config = dict(
    head_dim=64,
    activation='squared_relu',
    norm_place='post',
    positions='rope',
    rope_base=10000.0,
    bias='all',
    init_std_up=0.0185,
    beta2=0.98,
    lr_head=0.004,
    decay_fraction=0.936,
)
Each number is 128 + 24 x the weight over the matrix's rms, rounded and kept within 0 to 255. Layers, rows and columns count from 0.

# layer 6 MLP up, 3840x640, rms 0.0164, rows 275-291, columns 120-159
[[ 94 102 161 149 153 131 130 150 152 119 118 105 142 125 118 135 114 142 132 115  93 140 122 119 152 153 158 158 128 159  90 146 121 142 125 137 120 141 121 114]
 [147 127  99 112 156 159 128 101 182 125  75 119 139 139 137  99  95 117 132  99 136 127 124 123 148 143 152  79 138 142 153 134 107  93 131 113 102 172 124 158]
 [112 108  85 165 119 135 148 148 112 166 160 129 143 154 182  67 170 132 111  93 117  59 105 152 112  64 165 104 162 112 172  99 121 131 123 110 150 115 159 141]
 [141  82 140 115 133 147 117 112 132 123 139 150 146 124 134 105 104 117 115 119 156 116 129  47  90  95 122 120 123 136 166 115 122 132 129 125 124 123 116 136]
 [ 95 148  99 110 117 141 112 163 129  73 153 129  90 167 126 147  91 139 115  65 119 143 159 133 127 157 136  95 123 114 195 132 128 129 144 112 108 142 140 111]
 [127 116 135  89 149 152 152 125 109 144 150 141 107 124 151  68 163 134 132 116  93 153 160 113 108 105 129 106 141 146 200 120 113 129 126 117 116 132 119 141]
 [112 119 103  79 106 125 118 180 140 108 145 106  68 125  85 125 117 137  75 115 125 162 124  83 164 137 123  60 131 175 137  84 161 121 123 124 160 159 136 134]
 [129 145  99 144 115 138 157  97 113 132 106 116 108 110 153 115 157 113 126 122 146 112 147 114 129 179 153 157 100 137  93 125 137 129 125 161 110 152 101 123]
 [131 116 145 136 122 163 107 121 121 114 164 141 124 158 178 140 136  95 151 136  97 126 110 136 108 125  77 127 117 151 132 128 119 168 131 101  72 127 132 135]
 [117 116 141 139 120 119 103 117 144 133  82 115 173  99  90  96  90 141 117 131 113 157 157 129 141 128 152  96 183 121 111 103 127 146 102 162 140  99 138 122]
 [ 79 116 115 104 121 151 128 127 117 144 132 155 131 128 180 146 105 141 115 130 111 119 159  84 123 132 137 121 102 130 148 144 130 101 139 128 153 137 141 126]
 [146 121  74  98 142 117 126 127  83  96 132 108 150 110 108 141 108 143 144 150 109 154 144 141 122  71 141 103 116 111 159 114 115 141 125 127 146 118  97 115]
 [102 159 169 135 126 104 113 131 107 108 133 133 130 146 137 137 138 118 206 107 133 113  99 120  86 142 172 156 141 131  86 148 114 120 138 131 119 163  97 118]
 [115  79  92 136 140 158 134 186 113 127 147  92  63 149 139 117 167 119 121 150  90 112 154 143 122 138 153 129 111 143 125 183 127 101 151 132 149 163 151 142]
 [154 147 162 133 150 117  84 115 130 123 133 130 135 123 147 120  82 110 118 157 126 136 107 158 132 158 114 139 118 156 136 107 159 151 143 142 137 106 102  97]
 [ 99 113 108 122 105 124 146 115 161  92 140 137 141 106 114 113 121 154 106 177 137 117 135 102 101 134  78 109 173 169 139 122 164 157 151 138 182 143 157 161]
 [108 155 131 112 127 160 167 174 126 127 188 103  71 125 101 142 151 148 113 180 117 122 145 130 117  95 143 113 128 115 143 127 153 197 102 124 117 141 121 136]]
# layer 6 MLP down (transposed), 3840x640, rms 0.00804, rows 275-290, columns 120-159
[[122  96 116 158 127 120 117 121 109 117  93 139 141  94  92 107 143 133 110 142  79  95 134 133 127 116 112 160 131  95 119 114 124 119 154 106 123 159 127 177]
 [181 136 122 150  97 135  94 110 106 124  98 174  80 144 167 145  95  92 113 150 124 121 152 118 136 132 148 112  85 138 127 118 123 138 121 132 117 116 100 136]
 [144 132 116 163 114 102 148 137 124 120 137 173 104 124 122  93 130 146 132 103 140 127 125 148 154 118 159 130 137 161 151 149 131 147 160 143 126 175  82  97]
 [152 132 134 148 127  96  92 187 157  87 169 114 154  99 170 116 135 125 170 168 134  85 134 130 128 156 148 114 149 166 157  90 143 113  86 132 115 133 100 140]
 [142  98 139 142 142 118 158 149 163 103  98 168  96 120 115 170 112 103 112 105 140 147 172 122 120  91 137 116 127 153 156 139  88 100 149 162  99  93 149 131]
 [109  89 136 113  71 151  89 124 125 132 142 166 170 156 137 130  94 109 136 151 100 106 124 121 136 145  87 137 119 111 111 140 139 180 136 115 111  72 128 131]
 [125 172 125 143  87 118 143 188  96 110 119  77 139 126 125 127  98  91 140  95 114 115 161 110 119 138 129 134 127 144 150 118 100 128 137 164 134 117 144  87]
 [131 100 124 111  86 162 150 140 120 172 135 124  72  88 108 148 129 106 134 131 133 164 126 153 151 106 102 143 153  96 130 134 121 128 131 139 188 156 130 152]
 [158 141  78 102 134 170 107 140 133 119 133 136 147 138 126 143  94 122 142 101 147 113 110 147  99 113 117 128  94 116  96  98 136 140 128 118  92 133  91  92]
 [137 119 131 164 158 173 134 131 102 107 125 125 137 131 103 184 143 155 133 113 108 112 102 142 155 136 121 132 161 128 126 121 137 158 144 113 144 113 114 123]
 [143 160 147 127 107 139 116 145 132  94 140 107 141 124 139  91 113  91 135 122 161  98 128 120 148 126 158 143 124 170 116 146 130 185 100 100 200  75 109 157]
 [172 101 117 160  88  86  95 112 136 133 120 125  72 167 130 116 114 114 126 166 126 104 165 135 128 159 143 134 148 124 141 148 163 144  79 122 137 153 154 163]
 [134 154 130 148 119 146 115 149 177 101 131  76 115 131 118 126 144  98 127 122 101  93 118  78 118 143 116 145 112 124 135 100 121 139 128 127 124  77 121  99]
 [127 151  74 114 129 144  96 138 141 172 182 167 141 147 105 172 126 132 132 127  92 126 175 148 107 160  83 135 124 129 102 109 144 117 155  94 130 144 180 102]
 [ 94 147 105 148  85 176 124 114 104 132 131 135  83 139 142 111 112 149 108 130  93 119 115 131 112 101 105 122 135 104 147 142 105 172 116 131 101 128 113  98]
 [ 74 119 135 104 138  94 150 118 142 106  93 154 190  88 112 113  71 128 111  90 137 109 140 107 139 123 130 159 150 128  73 130 108 145  97 145 149 144 119 141]]